Weights of a small transformer language model.
Size: 12 layers, 12 heads of 64.
Architecture: LayerNorm before each block, biases, tied embeddings.
Each number is 128 + 24 x the weight over the matrix's rms, rounded and kept within 0 to 255. Layers, rows and columns count from 0.

# layer 9 MLP down (transposed), 6144x1024, rms 0.0626, rows 532-558, columns 256-383
[[138 128 137 139  99  93 125 134 103 127 170 118 149 119 122 119 121  93 104  88 145 109 111 128 118 130 132 113 135  84 137 132 167 132 137 126 135 143 131 127 123 120 134 110  94 171 131 131 157  95 136 130  88 137 154 138 110 131 149 137 122  93 118 101 101 121 145 143 124  89 103 118 118 179 135 154 157 162 139 158 126 111 111 104 116 150 115 130 133 141  99 174 144  85 155 196 123 136 129 147 119 114 151 132 144 158 128 163 143 124 110 120 131 131 112 124 108  90 159 101  93 123 103 159 118 103 146 111]
 [144 149  96 129 133  62 134 141 137 137 144 126 149 120 133 137 134 150 134 102 121 144 128  89 134 111 100 115 103 124 157 124  99 111  67 153 106 171 173 129 147 130 159  86  81 122  79 142 111 123 120 123 138 114 114 109  96 133 104 113 133 139 142 116 177 128 137 123 159 145 116 109 115 173 153  84  99 151 132 132 111 111 153 126  95 130 140 107 116 127 119 116 140 154 142 137 129 106 168 128 159  99  94 166 101 105  94 111  95 125 115 137 122 125 164 119 142 110 128 107 153 139 115  81 148 130 102  85]
 [107 149 117 143 123 120 108 137 128 123 105 129 145 146  98 121 144 124 131  89 114 121 148  94  95 127 107 115  92 120 129 125 127  84 123 154 137 111 109 123 106 175 136 136 116  89 131 117 138 105 105  72 174 151 140 129 152 135 174 124  95 117 161 115 120  97 141  95 118 110 137 101 154 144  92 128 143 132 147  77 151 124 115 158 116  95 122 133  88 105  98 104 152 120  96  95 125  98 117 107 115 172  83  97 117 115 136 104 115 122 165 149 107 136 121 104 145  84 102 133 138  96 135 113  95 112  89 107]
 [102 155 103 154 158 131 132 112 181  95 149 150  97 167 108 116 141 153 118  99  70 128 132 123 141 125 113 100 141 102  98 150 108 111  93 120 121 103 121 172 103 149  78 150 141 119  98 145 117 129 135 112 127 136  71 110  90 143 132  99 163 143  82 120 101 100 165  97 103 143  97  95 122  98 149 176 152 146 153 107 142 109 141 119 164 171 147 106 113 130 166 117 149 106 116 101  94 115 130  99  88  59 124  99  88 142 117 169 131 156 121 188 110 126 112 151 122 152 116  87 156 139 130 118 147 144 100 156]
 [ 84 145  92 127 113 158 147 101 126  92 140 141 133 137 129 142 114 139 158 100 145  86 143 129 129 130 112  95 107  73 163 103 167 118 104  90 152 108 128 136 145 140  88 119 108  83  95 107 139 149 109 125 119 109  99 109 134 130 115 124  87  99 132 140 155 161 126 163 134  95  92 143 107 155 155 102 118  84 122 150  95 133 144 112 106  50 123 115  97 118 135 142 154 122 132 126 133 129 119 164  99 126 103 130 121  90 122 145 105 125 146 157 137 143  63 113  88 165 102 110 146 128 111 114 139 122 124 117]
 [110  99 133 109 148 128 122 118 125 126 115 150 113 129 130 127 142 131 152 110 155 104 122 150 126 126 100  93 143 112  93 102 156 144 116  93  87 120 100 135 103 101 155 135 146 171 107 118  71 132 120 133 135 153 127  98 126 146 104 110 109 148 136 165 173 152 142 123 109 128 117 117 178 122  97 108 112 116 154 135 115 138 130 130 134 144 127  98  91 143 118 148 132 105 107 132 145 130 141 110 133 124 107 129  95 150 153 154 108  97 127  96  97 143 155  87  96 125  95 128 124 168 161 113 112 109 127 143]
 [131 102 144 151 146 139 142 122 114 116 106 159  96 142 159 110 106 126 100 132 113 135 149 108 120  93 151 100 118 131 117 158 155 142 180 143 202 168  94  88 146 114  87 139 108 127 118 128 139 131 103 139 167 133 146 146 129 108  93 130 136 169 136 142 137  82 128 196 113 113 109 148  93 115 176 156 109 137 134 152 113 114 115 145 101 111  76 128 150 118 111 131 123  72 115 117 161 145 130 157 125 114 127 108  99 102 138 120  92 146 120  95 110 146 126 157 121 141 120 115 132  89 130 135 134 120  52 122]
 [118 113  98 138 135 116 146 166 132  89  90 130 145 141 163 121 137 155 162 130 124 152  95 136 114 140 133 136 118 129 100 152 116 115 116 117 112 110 101 167 105 129 126 128 128  92 110 131 120 137  91 132 100 101 107 121 121 109 132 104 147 124 125 134 159 123  75 153  91 140 128 136 103 105  74 123 137  92 112 122 139 128 119 114 120  44 138 126 158 106 124 126 170 154 125 103 119 140 130 154 134 102 139 144 106 134 118 126  78 100 142 149 209  85  82 117 168 129 119 131 135 130 144  98 116 119 120 110]
 [117 106 108 119 122  80  95 123 122  99 102 107 111 149 109 128 109 139 154 117  91 128 104 135 124 129 129 118 126 122 118 141 106  88 137 135 139 103 129 139 145 127 164 151 152 156 153 131  93  60 160 132  74 123 132 109 147 118 155 121 146 135 129 107 120 114 150 162 140 112 114  94 124 115 156 147 120 117 140 148 141  73 128 151 104 161 120  94 124 139 103 136 166 137 123 123 107 127 151 131 121 110  74 117  92 112 108 123 111 131 117 116 139 112 106 121 145 132 101 143  97 154 111 133 114 151 106 119]
 [131 137 105 108 128 141 131 117 118 108 153 118 116 145 129  96 124 166 136 100 102 133 130 149 142 113  88 140 129  83  94 142 140 133 118 125 144 138 116 132 140 101  90 147  96  91 152 137 130 111 130 157 164 117 146 142  74  91 133 136 105 115 136 140  82 115  56 129  94 111 135 119  94  98 105 137 113 105 123 121 120 123 154 114 126 132  94 136 119  96  85 127 161  94 132 153 135  96 155  91 111 119 109  99  90 144 145 146 145  94  93  99 126  94 135 131 138 101 130 145  79 135  68 115 122 103 123 132]
 [166 114 120 141 128 111 142 132  89 139 120  97 164 144 112 135 116 124 144  87 136 108 152 123 140 155 139 103 135 117 168 137 120 133 135 106 124 130  88 122 119 151 144 144 131 104  87 106 110 132 169 109  84 127 172 170 100 146 103 163 117 128 115 174 105  90 139 129 143 122 145 109 143 165 128 120 129  99 121 137  77 122 130 126 143 132  94 138  93  96 125 142  66 104 142 139 164 147 122 143 113 155 103 148 127 158 106 128  99 125  87  93 125 180 133 120 111 125 122 108 122 129 101 116 126 120 100  89]
 [121 141 114 144  78 150 130 120 103 119 130 159 121 148 136 106 134 112 128 126 145 130 130 111 117  85 127  95 104 119 163 141 110 132 140 128 104 130 106 104 146 130 115 107 122 135 172 106 175 104 103 119 132 116 110  81 106 157  90 128 130 123 129 125 100 135 112 146 138 119  85 113 125 109  87 125 124 122  98 105 112 143 141 121 139  97 112 120 126 156 124  98  75 110 132 135 104 141 139 121 101 125 122 106 105 159 100 127  95 152 136 121 122 117 128 129  89 103 110 138 147 107 146 153 100  98 139 139]
 [124 114  79  88 116 130 125 150 125 121 120 142 118  88 122 118 130 124 104 143 129 110 101 112 151 155 110 114 160 119 144  99 159 137 105 147  96 112 134 137 120 110  93  71 139 113 142  86 130 128 121 125 104 146 131 131 179 119  88 134 111 123 118 126 126 166 144 118 111 121 140 160 157 113 120 139 111 158 110 163 103  99 107 113 108 102 143 132  54 119 133 123 101 126 162 113 174 118 105 100 101  79 140 135 105  76 133 173  93 112 107 117 122 127 137 120 103 109 119  91 170 146  93 119 107 147 113  92]
 [162 111 133 141 132 140  68 105 109 107  93 105 115 161  87 108 133 155 115 128 142 105 124 106 149  93 115 150 148 163 132 158  83 150 161 106 100 112 107 145 132 122 120 120 114 159 120 103 115 154 124 127 135 138 135 107 123 134 140 121 115 140 166 147 122 137 132 120 109 112 141 106  99 139 129 118 136 129 113 108 119 128 149 142 112 133 114  99 108 118  72 145 104 131  90 112 111 124 133  99 111 139  73 121 119 116 127 109 119  99 113 150 126 126 146 108 129 158 149 104 139 164 146 107  87 107 121 147]
 [132 107 137  76 174  95 149 148 133 105 145 141 101 123 128 114 132 193 118 138 150  50 133 145 113 129 156 114 106  95 127  89 138  97 109 114 115  98 143  84 116 126 120 107 143 148  77 147 174  98 122  94  89 129 131  99 122 153 136 127 126 146 143 110 196 135 137 127 136  84  82 102 135 104 100 166 123 119 138 105 107 130  76  98  92 114 119 117 154 139 109 127 113 120 142 128 127 130 146 100 100 153 163 123  78 166 147 150  96 117 128 135 101 162 114 150 196 161 157 146 143 138 123 106  98 149  89 107]
 [ 72 155  89 127 126 132 159 153 163 115 159 109 174 191 117 149 116  99 160 143 114  96 138 139  96 127 117 112 198 103 135 125 140 122 106 184  94 160 111 167 114 174 103 108 100 139 132 132  71 135 169 124  71 148 118 119 133 127 146  60  93 101 117 173 107 112 143 121 117 114  96 153 125  91 131 132 120 119 103 142 160 106 131 134 135 112 120 141 149 126 120 133 170 141 140 158 116 146 146 180 152 147 125 170 129 129 123 124 129  89  82 150  83 145 119  95 104 132 113 121  97 118 112 114  88  82 172 154]
 [129 113 119  92 143 103  69 124 142 167 179  84 131 126 131 129 167 106 122 134 159 169  97 110 117 129 131 162 103 127 101 144 186 147 146 121 129 125 165 167 111 125 142 166 161 149 109 127 119 147 127 129 127 115 165 148 122  89 172 141 155 106 112 151 116 109 140  95  85 123  95 146 132 160 111 140 144 115  99 124 112 140 167 127 145 126 129 121 141  90 138 126 125 141 125 116 143 115 130 139 130 111 156 117 108 125 119 138 129 176 191 167 108 117 151  95 142 171 115 136  95 124 167  88 146  95 138 138]
 [118 113 119 197 122  84 116 111 103 121 129  88  69  98 130 128 133  99 145 126 158 149  94 165 144 150  86 117 141 115 186 150 137 117 103 127 132  87 122 101 147 154 138 119 126 104 122  61 154 135 131 126  63 150 129 132 142 124  97 146 152 110 113 119 133 137  96 158 103 140 111 136 151 152  77 153 119 136 135  87 120 114  99  85 110 163 131 107 158 146 119 104 117 104 120 115 143 114 136 171  79 141 110 109  74 144  96 124 154 127 161 108  64 131 150 131 114 115 137 153 110 144 105 167 176 131  51 141]
 [112 111 128 107 159 123  80  94 147  96 151  97  96 119 115 101 132 128 125 112  98 104 136 101 136 141 127 111 118 103 113  96 124  98 131 132 129  91  62  96 123 198 186  89 143 145  88 169 101 176 158 134 111 162 154 146 113 138  91 144 134 112 138 171 111 119 140 106 136 128 135 135 105 148 128 143 150 153 122 150 112 127 117  85 145 117 116 116  98  87 131 149 136 173 171 125 116 156 145  96 125 126 138 134  98 167 144 140 151 134 120 131 127 140 110 120  96 159 133  94 150 162 132 102  85 147 120  71]
 [165 168 139  95 167 113 133 106 143  95 133 115 102 124 136 148 108 165 125 162 142 132 165 112 148 136 147  85 103  67 138 100 136 166 127 105  96 137 135 130 151 110  91 107 121 143 133 126 145 113 110 108 127  88 168 110 138 130 119  97 142 127 112 158 111  82 162 121 118 176 117  99 127 126 135  96 110  99 155 103 135  89 122  92 113 143 128 101  86 116 130 143 146  94 156 109 123 127  89 125 116 144  94 168  94 162 116  92  86  69  83 141  94 123 159 147 165 142 103  94 119 101 156 154  97  78 136 112]
 [169 155 118 182 130  90 146 120 117 147 137 145 142 103 119  97 119 141  92 119 143 153 123 127 123 125 129  92 171 123 127 160 157 110  97 118  93  90 128 138 105 133 121  77 150 102 112 111 109  94  97 110 131 140 124 185 164 105 166 113 150 168 156 109 143 136 108 118  51 129 116 140 103 126 116  94 124 114  95 125 117 183 105  97 117 122 104 168 146 146 124 144 142 152 141  61  89  85 107 152 148 111 104 131 147 127 133 131 131 144 134 108 105 193 142 138 142 149  91 122 122  85 116 142 149 112 113 120]
 [167 144  69 108  76  93 115 133 141 104 110 188 137 132 133 154 166 119 147 116 156 163 151 122 127 163 147 132 154 114  80 104 105  90 105 117 138 169  89 105 130 151 118 111 127 142 100  95 120 101 139 118 152 127 143 101 100 155 140 119 103 153 141 154 155 106  99 134 142 145  85 163  89 150 176 114  86 119 126 119 102 118 117 132 116 171 171 134 168 145 141 110 130 108  76 137  89 112  98 159 114 125 137 149  83 125 109 113 132  86 147 143 136 140  83 167 105 116 132 131  87 138  99 114 158 156 114 141]
 [136 156 146 139 126 169 151 167 108 125 113 125 112 132  96 100 109 106  69 193 130 140  96 119 126 125  97 109 150 143  79 107 147  93 105 101 112 138 158 134 126 124 105  93 148 133 145 124  98 146 118 164 130  81 130 142 104 129 145 104  96  99 178 138  78 143 116 153 152 142 119 163 160 118 112 106 136 126 172 129 125 107  96 107 103 117 116 139  92 130 153 142 138 149 123 106 115 162 137 118 124 140 137 140 143 109 110 144 138 133 143 128 140 107 127 156 104 117 144 141 132 136  82 128 158 133 158  94]
 [120 131 130 114 106 114 119 132 109 111 158 148 156 158 147 179 101 114 120  93 141 134 127 151 127 108 122 143 132 129 150 190 107  97 115 139 102 118 115 130 107  59 114 145 142 149 122 123 155  89 118 136 173 147 101  75 114 111 127 143 137 136 125 162 110 121 108 120 136 140 128 164 143 120 187 151 154 111 141 136 149 109  92 146 130 148 140 133 107 138 111 122 106 133 164 108 115  96 126 138 111 105  97 107  96 129 144 115  96 121 161 104 179 121 114  88 182 205 148 116  89 139 156 106 121 105  72 146]
 [164 114 146 122 145 121 112 141 141 119 110 124 135 106 178  78 151 160 137 138 133 151 136 104 108 111 127 134 133 137 151  80  94 127 132 121 128 102 120 100  88 117 115 117 103 136 140 126 134 133 148 115 130 142 145 137 136 110 129 144 123 150 140 158 136 132 137 135 128 123 187 124 112 132 127 112  98 147 113 117 141 104 103 139 137 102 153 113 155 125 119  88 145 139 130 137  88 146 152  86 114 155 130 120 106 155 116 128 112 162 123 109 131 140 105 108 136 150 111 135 144 146  86 138 109 139  85  95]
 [153 140  82 121 115 135 135 144 160 162 153 149 102 132 145 145 109 119  83 122 142 163 120 120 129 147 133 146 116 142 102 127 147 105 109 154 108  94 175 112  91 115 154  98 132 119 112 114 117  92 130 158  93 115 104 124 140 126  98  71 111 111 135 141 112 102 143 108 141 115 103  85 145 120 126  94 114 111 165 136 158 180 118 138 136 101 100 127 117 109 144 158  96 129 118 127 137 151 155 124 104 139 101 140 137 148 133 152 114 139 129 139 105  86 122 126 126 153 150 170 108 136 120 126 141 138 113 127]
 [137 155 115 101 129 143 116 116  93 102 146 155 100 133 151 147  93 163 118 127 102 110 134 103 113 158 134 154  84 155 145 110 149 117 134 139 141 131  97  95 163 137 150 134  80 117 145  94 141 111 115 159 162 100 109 116 148 120 115 155  64 101 128 148 161 133 130 113 121 114 153 113 145 148 100 186 129 100 141 128 124 124 127 149 145  93 103 134  89 150  97 166  79  77 109 126 125  85  98 110  82 144 125 127 123 123 146 112 153 136 156 103 128 144 140 126 109  89 127 172 127 105 152  89  84 119 130 120]]
# layer 9 MLP up, 6144x1024, rms 0.0618, rows 533-559, columns 256-383
[[110 128 128 136 140 120 117 120 104 185 128 109 168 123 135 157  89 119 124 126 125 111 130  95 159 147 119 157 169 124 105 113 105 122 113 109  63 152 152 163 102  89 160 133 153 144 137 147 114 134 107 128 126 135 116  92 123  94 162  82 125  97 113  93 145 136  80 159 118 118  98  67 130 125 134 144 169 126 147 162 113  66 108 126 132 153 168 165 106 134 113 138 124 102 146 138 102 157 118 100 171 156 118 106 130 165 149 112 126 146  86 135 120 124 109 100 130 149 113 101 110 104 133 134 132  64 106 124]
 [131 136 116 148 124 133 152 138 114 111 183 136 137 100  90 138  90 107  87 103 115 129 148 147 137 178 146 127 105 138 119 116 136 126 106 126 105 135 103  83  96 149 129 128 174 148 150 132 140 114 113 112 154 138  93 144 129 147 117 125 116 138 123  83 135 121 132 114  74 193  94 115 144 136 134  96 131 140 112 150 108 128 127 150 109 120 139 135 139 110  69 154 146 102 124 125 119 143  93 119 113 110 102 133 137 119 121 139 129 128 135 124 102 165 159 130 123 141 122 137 142 133 157 130 129 101 132 123]
 [129 104 171 129 150 122 176 121 128 109 112 125 143 161 128  60 138 142 135  97 167  92 118 146 144  85 103 122 142 122 111 121 104 123 152  88 167 134 155  92 153  27 102 185 129 127 177 127 116 116 157  99 134 128 119 115 142  93 138 171 130 134 112 107 131 135 130 124 146 165 162 117 127 129 152 123 184 147 157 146 144 108 109 170 126 128 134  86 144 175 150 140 141 138 193 141 109 153 131 150 109 119 125 120 150 125  80 142 152 123  97 119 162 115 125 106 185 107 166  67 130 166  99 126 101 146 105 135]
 [131 137 127 147 190 132 130 126 147 172 101 136  97  75 149 138 103 137 126  71 150 122  91 127  99 172 148 168 139 116 171 138 134 155 132 125 172 104 133 106  79 126 107 143 110 132 144 108 102 153 133 106  94 113 130 121 123 111 143 123 119 126 127 159 175 106 141 123 122 107 104 166 142  82 160 130 160 121 138 150 128 167 152  90 134 143 109 121 108 142 102 157 103 119 142 114 109 167 128 141 106 132 149 146 125 131 163 169 117 133  97 104 104 148 116 137 139 109 113  99  91 136 124  86 116 157 133 141]
 [118 119 152 109 123  67 118 120 124 153 109 146 117  85 117 116 114  99 121  82 118 150 161 119 117 114 131 104 144 154  74  97 180 140 134 178 149 140 153 128 167 128 120 146 107 128 117 126 117 109 156 111 133 116 120 115  89 130 128 137 131 156 118 120 114 118 105 112 124 144  87 109  92 138  87 113 127 149 108 122 123 125  97 102 134 100 122 103 151 112 104 112 123  92 131 125 121 112 158 127 162 136 119 161 126 168 166 165 136 132  97 126  62 156 134 106 155  99 108 119 151 144 161 121  74 136 124 117]
 [137 133 131 133 137 161  69  82 127 151  95 129 142 123 125 110 129 157 153 138 143 137 125 107 165 121 141 138 134 138 126 107 150 119 174 120 144 105 134 133 165 125  97 134  96 140 131  81 133 136 145 129 110 160 186 125 148 131 105  49 103 137 146 132 130 132 138 144 120 151 128 174 117 109 114  73 101 131 113 163  75 140  76  98 151 167  75 122 118 129 176 126 130 107 103 128 115  67 103 171 112 104 146 148  62 146  81 118 112 140 142 146 173 129 133 111 129 135 101  98 174 126 133  93 136  97 127 160]
 [141 125 132 107 153 154 128  96 123 113 153 161 121 114 161 185 131 102 155 113 149  59 118 152 124 140 114 130 144 146 134 123 124 170 148 151 167 136 128 141 103 120 129 144 134 154  96 118 141 105  98 104  99 153  79 134  84 139  87 133 152  85 115 135 113 166  95  81 125 106 152 144 155 116  76 108 136 151 117 172 102 157 121 126 137 139 118 131 124 155  73 117 116 133 120 151 140 108 121 100 102 111 121 131 130 106 160 135 115  93 137 123 120 117 149 119 117 125  89 118  99 153 126 125  96 118 123 147]
 [115 118 128 164 163 110 151 142 119 117 128 157 107 140  91  76  84 109 126 138 114 108  97 124 138 118  94  61 117 109 129 115 112  90 145 123  69  84 147  93 114 127 130 152 163 119 103 103 115 125 112 119 101 118 119 115  98  62 124  97 138 160 117 139 143 138  78 121 118 130 146 147 130 140 121 141 113 100  84 172  93  88 111 129 107 133 132 127 144 121 132 201 118 129 121 118 115 166  68 144  98  82  94 111 124  97 124 125 101 110 150 166 139 128 128 137 129 121  89 120 129 123 116 137 113 112 148 126]
 [158 153 147 120 149 155 132 117 148 129 147 106 182  93 102 129 129 134 109 125 109 120 143 135 121 136  72 161 128 143 133 177 140 116 120 131 165 124 158 136 179 160  96 148 162 127 102 158 101 116 157 146 151 128 149 116 103  88 139 160 105 128 124  77 144 172 120 103 107 162 106 106 179 101  90  77 126 109  94 123 141 145 166 123  98 113 101 134 123 172 152  96 160 120 158  93 115 162 186 128 114  83 133  94 173 108  95  99 148 123 126 104 134 142  70 132 114  92  98 108 107 123 132 119 124 123 113 113]
 [141 119 122 115  99  84 115 137 133 149  97 149 133 107 103 123 106  83 161 152 152 122 156 177 131  95 144 137 166 135  98 138 152 148 128  89 134 115 144 125  98  90 179  91 130 137  83 125  98 158 141 164 129 150 146 130 159 129 127 120 117 118 126 165  89 135 117 177 158  93 124 149 140 109 118 140 116 112 135 146 106 146  86 124 143 125 106 159 120 117 107 137  93 124  84 126 109 150 141 152 166 110 130 118 123 128 133 165 140 151 164 116 113 124 167  71 182 172 127 122 129 125 129 117 135 125 156 159]
 [156  82  98 133 119 174 138 130  92 144 133 128 101 115 126 150 129  96 136 125 170 115 130 116 119 108 130 159 141  81 154 141 114 148 140 144 116  98 179 154  93 137 104 161 133 123 152 160 126 102 149 126 103 148 114 135 134 139 119 139 140 147  91 196 127 139 130 151 120 134 137 115 112 135  90 135 142 156  82  81 128 100 102 105 141  70 152 135 128 139 149 105 125  84 121 173 115 146  86 168 165  80 134 154 140 179 126 173 105  79 125  75 137  95 127 124 114 127 109 149 119 109 147 159 156 129 109 109]
 [ 88 130 120 133 161 139 115 124 126 135 146 139 141 133  77  86  93 115 115  95 119 142 110 132 143 112 144 155  86 151 152 122 110 100 149 108 130 156 151 136 116 127 149 157 120 148 128 145  77 163 137 122 147 125 121 123 141 135 137 124 142 122  85 163  80 160  63 116  84 192 146 171 165 153 100 112  92 147 113 119 124 184 142 138 168 150 211 126 159 101 108 143 139 154 140 176 124 144 174  95 125 123 153  98 110 120 140  87 102 166  82 109 110 113 123 160 114 119 128 117 135 159 116 144 147 107 150 126]
 [155 143 151 167 111 158 119 125 134 142  98 135 140 108 118 157 177 178 113 137 110 120 109 163 141 134 137 113 109 160 156 129 172 157 125  89 112 122 103 142 115 150 100 139 142 125  95 143 121 150 113 133 142 125 116 149 160 129 174 142 142 143 126 122 113  89 106 148  77 135 150 105 118 177 165 126 149 159 119 120  99 134 127 138 168 117 120 132 120 111 118 145 118 127 115 141  99 113 140 123  93  87 101 122  98  89 121 134 132 137 120 101 135 121 138 112 100 156 135 129 109  85 142 151 113 158 138 151]
 [160 151 191 153 132 115  98 116 117 111 120 126 100  94 122 112 137 141 129 182 129 121 161 143 100 174 166 178 134  76 172 107 150 155 129 148 130 155 155 114 134 114 142 109 150  66 116 156 139 127 148 150 147 118 124 104 105 101 100 101 102 178  98 176 152 150 123 137 133 125 126  90 105 138 176 153 129 144 159 111  53 146 150 188  88  55 117 114 114 142 137 119 149 160 113 139 146 170 163 135 142 146 138 163  84 108 155 107 155  79 176 120 130 128 125 132 140 158  89 163 145 170 145 123 124 148 123 143]
 [157 141 140 136  95 140 149 170 126 178  95 140 113 127 133 101 145 133 138 178 118 150 152  84 105 137 148 112  92  83 172 132  88 137  72 111 127 128 113 129 126  83 114 120 154 149 107 118  87  32 108 107 125 150  85 125 121 115 109 152 204 130 152 123 124 142 137 161 121 160 130 147 162 115 122 118 132 110 101 150 101 142 107  60 145  99 146 102 122 134 138 132 115 124 120 125 152 127 113 135  73 143 124 139 165 124 129 173 138 120 159 114 141 124 105 108 113 152 115 121 129  96 128 136 130 121 107 142]
 [103 141 111 115 166 118 119 114 138 130 105 112  82  90 116 115 100  85 153 112 118 136 137 145 164 161 127 121 120 115 138 135 150 147 103 136 144 132 132 141 106 133  94  43 157 129 108 123 156 140 143 166 123 167 143  83 129 116 140 139 144 124 133  74 109 105 137 116 133 161 123  95 118 139 157 120 145 105 112 135  65 138 103  73 101 129 148 133 110 135 133 153 121 157 141 123 132  90 119 163 118 134 116 101 165 115 134  90 144 147 103 138 126 130 164 143 117 104 114 127 187 106 123 118 137 131 116 146]
 [143 107 155  85 111 146  86 157 113 115 136 100  98 162  91 132 121 103 142 134 134 119 122 132 146 113 118 139 143 146 134 112 117  90 108 132  90  88 104 153  90 143 156 123 103 154 147 122  69  89 122 170 137 136 176 127 144 146 162 156 106 149 151 135 118 136 127 132 167 122 117 130 164 112 140 137 113 130 127 109 160 141 131 119 167 166 104 116 157 118 147 126 126 127 132 127  74 154 105 148 107 123 122 166 122 117 144 105 123 171 137 142 159 120 136 141 173 183 111 105 130  95 128 120 166 131 134 117]
 [135 125 109 106 131 136 133 145  60 154 129 110 149 114 159 130 127 185  96 110 121 148  88 142  83 170 116  83  84 124 118 137 121  99 119  92 125  96 137 117 172  61 180 101 114 140  98 107 161 158 127 116 109 128 119 141 136 104 135 140 108 145 136 139 171 116 142 136 133 136 100 165 136 135 110 152 193 117 106 155 119 123 130 132 155 150 108 147 167 174 131 105 117 131 126 136  98 137  99 119 144 116 118 141  86 137  89 157 178  91 102 133 156 155 157 133 143  73 124 156 107 186 140 163 135 116 108 100]
 [110 124 151  99 154 168 165 162 126 130 162 129 117 130 115 155  84 110 126  97 154 194 121 179 159 105 150 123 125 110 165  92  93 191 155 115 127 154 166 110 162 137 144 111 138 156 135 174 110 125  99  80 161 129 160 162 106 112 132 118  96  95 114 105 171 146  63 141 121 133 154  86 162 138 122 118 105 138 103  99 181 132 123 176 112 156 150  99 118 138 146 162 120 138 158 127  88 169 148 143 158 114 165 148 144 138 154 146 131 122 135 151 100 126 126 150 164  94  97 167 135 135 137 123 114 139 156 138]
 [186 125  94 142 138 106 137  88 130 129 111 118 159 141 141  99 105 136 126 159 101 155 123 140 191 138 118 126 126 117 120 123 163 118 113 134 116 124  70 133 135 137  83 175 192 119 104 134 120 113 125 153 122  98 140 108 131 115 143  82  68 172  98 111 150 156 133 111 130 129 140 117 127 167  84  93 163 139  95  91  99 156 136 172 143 145 152 161 137 138  85 130  95 149 192 150 102 162  87  84 105 130 149 126 102 117 157 110 104 144 128 119 109  68 120 130 155 129  76 133 166 136 150 107  99 143 153 168]
 [176 148 100 146 149 152 109 155 116 167  94  96  98 151 173 120 153 122 115  88 124 142 166 129 144 175 144 125 135 147  83 135 167 109 128 133  59 107 169 124 145  91 156 126 114 130 111  97  94 114 156 120 153 147 159 147 107  93 151  90 153 112 135  98 152 120 107 163 155 116 112 161  83  91 178 156 122 133 122 120 140 154  87  94 112 117 184 152 157 178 131 123 109 161 119 147 125 166  86 144 150 138 103  97 125 103 122 142  98 126 100 128 166 105 177 110 148 120 173 131 131 158 113 105 137 106 125 101]
 [109  99 133 147 136 115 130 179 107 129 120 118 162 120 159 110 110 163 113 135 103 143 104 133 118 147 137 136 164 172 131 124 129 159  92 109 142 105 142  99 107 139 151 116 115 106 127 160 138 130 144  88 149 145 175 113 145 147 159 117 103 169 134 147 111 158 151 139 134 120 125 175 117 125 166 157 152 137 145 121 166 151 105 127 140 140 139 125 155  98 165 100 116 158 135 125 151  83 138 125 144 146 132 136  99 112 137 104 146 157 151 167 160 111 169 130 172 108 165  84 156 134 130 109 145 144 127 147]
 [158 121 187 123 103 146 138 184 135 127 134 129 178 130 157  87 106 122 144 104  89 150 141 133 144 112 117 160 115  76  91  97 103 111  88  96 130 120 112  92 118 137 135 151 148 131 145 169  88 108  69  97 125 164 124 126 118 114 174 136 140 132  87 138 148  91 126 171  94 113 114 126 199 167 126 160 155 160 167 137  94  84 125  98 142 113 191 100 121 139 154 103 119 130 121 150 182 105  83 125 114 122 129 136 112 147  80 122 106  74 133  89 123 149 160 147 135 151 143 163 130  83 136 152 158 111 144 103]
 [141 117 123 150 125 135 136 109  99 140 112 121  96 152  78 147 126 140 134 118 139 124 111 145 146 134 109  92 146 149 115 128 100 115 113 113 168 110 110 153 114 143 139 120 131 133 122 172 141 110 144 156 109 141 124 125 112 102 184 117 127 124 135 107  77 123 103  99  75 143 100 154 131 167 103 124 120 130 144 176 138  91 105  86  99 162  93 144 130 165 149 127  77 145 139 106 101 109  52 116 131 131 150 147 104 151 166 128 148 148 162 121 126 135 131  99 111 150 146 111 170 110 152 157 100 128 125 169]
 [112 142 162 143 157 131 125 128 122 139  94 133  92 162 128 137 136 112 112 130  86 126 160 116 117 150 154 140 128 132 126 130 138 128 122 158 140 149 175 130 120 112  97 157 100 119 144 163 148 149 113 129 130 108 100 109 111 134 114 138 102  94 126 133  97 107 155 115 137 159 129 122 105 145 105 109 148 121 111 129 175 116 144 133  93 144 127 133 103 132 109 123 136 169 149 109 144 140 104 172 113 166 127 158 139 105 156 121  99 113 111 114 166 131 141 114 116 109 151 152 125 129 104 117 136 141 152 115]
 [148 155 126 138 159 134 146 171 101 146 142 175 138 131 115 137  99 113 135 110 112 136 150 149 100 110 140 131 161 123 119 121  89  94 150 121 100 127 140 132 119 112 153 140 168 133 111  99 162 124 122 114 123 143 135 125 149 142 154 160  95 161  92 139 124  94 125  98 130 117 152 120 143 120  65 125 110 115 109 113 146 123 124 123 116  85 105 147 181 126 154 147 134 110 111 129 113 148  88 173  53 144 137 123 159 159 115 150 127 145 143 162 124 105 135 102 139 131 165 102 118 122 136 140 139 144 173 129]
 [ 88 129  97 125 123 116 170 139 137 151 140 114  59 114 127 157 106 155 119 158  93 122 118 133 150 171 160 123  97 138 122 109 127 150 140 187 172 150 143 144 116 136 119  92 116 123 133 175 135 108 106 120 118 121 137 158 123 118 168 136 186 125 169 115 149 130 118  96 123 135 138  97 146 155 130 161 119  91 170 112 106 132 161 103 167  90 109 196 127 141 162 124 183 117 124 160 133 142 126 114 116 148 107 164 144 142  78 108 141  78 123 135 118 114 134 135 159 117 122  94 108 162  98 144 126 148 155 114]]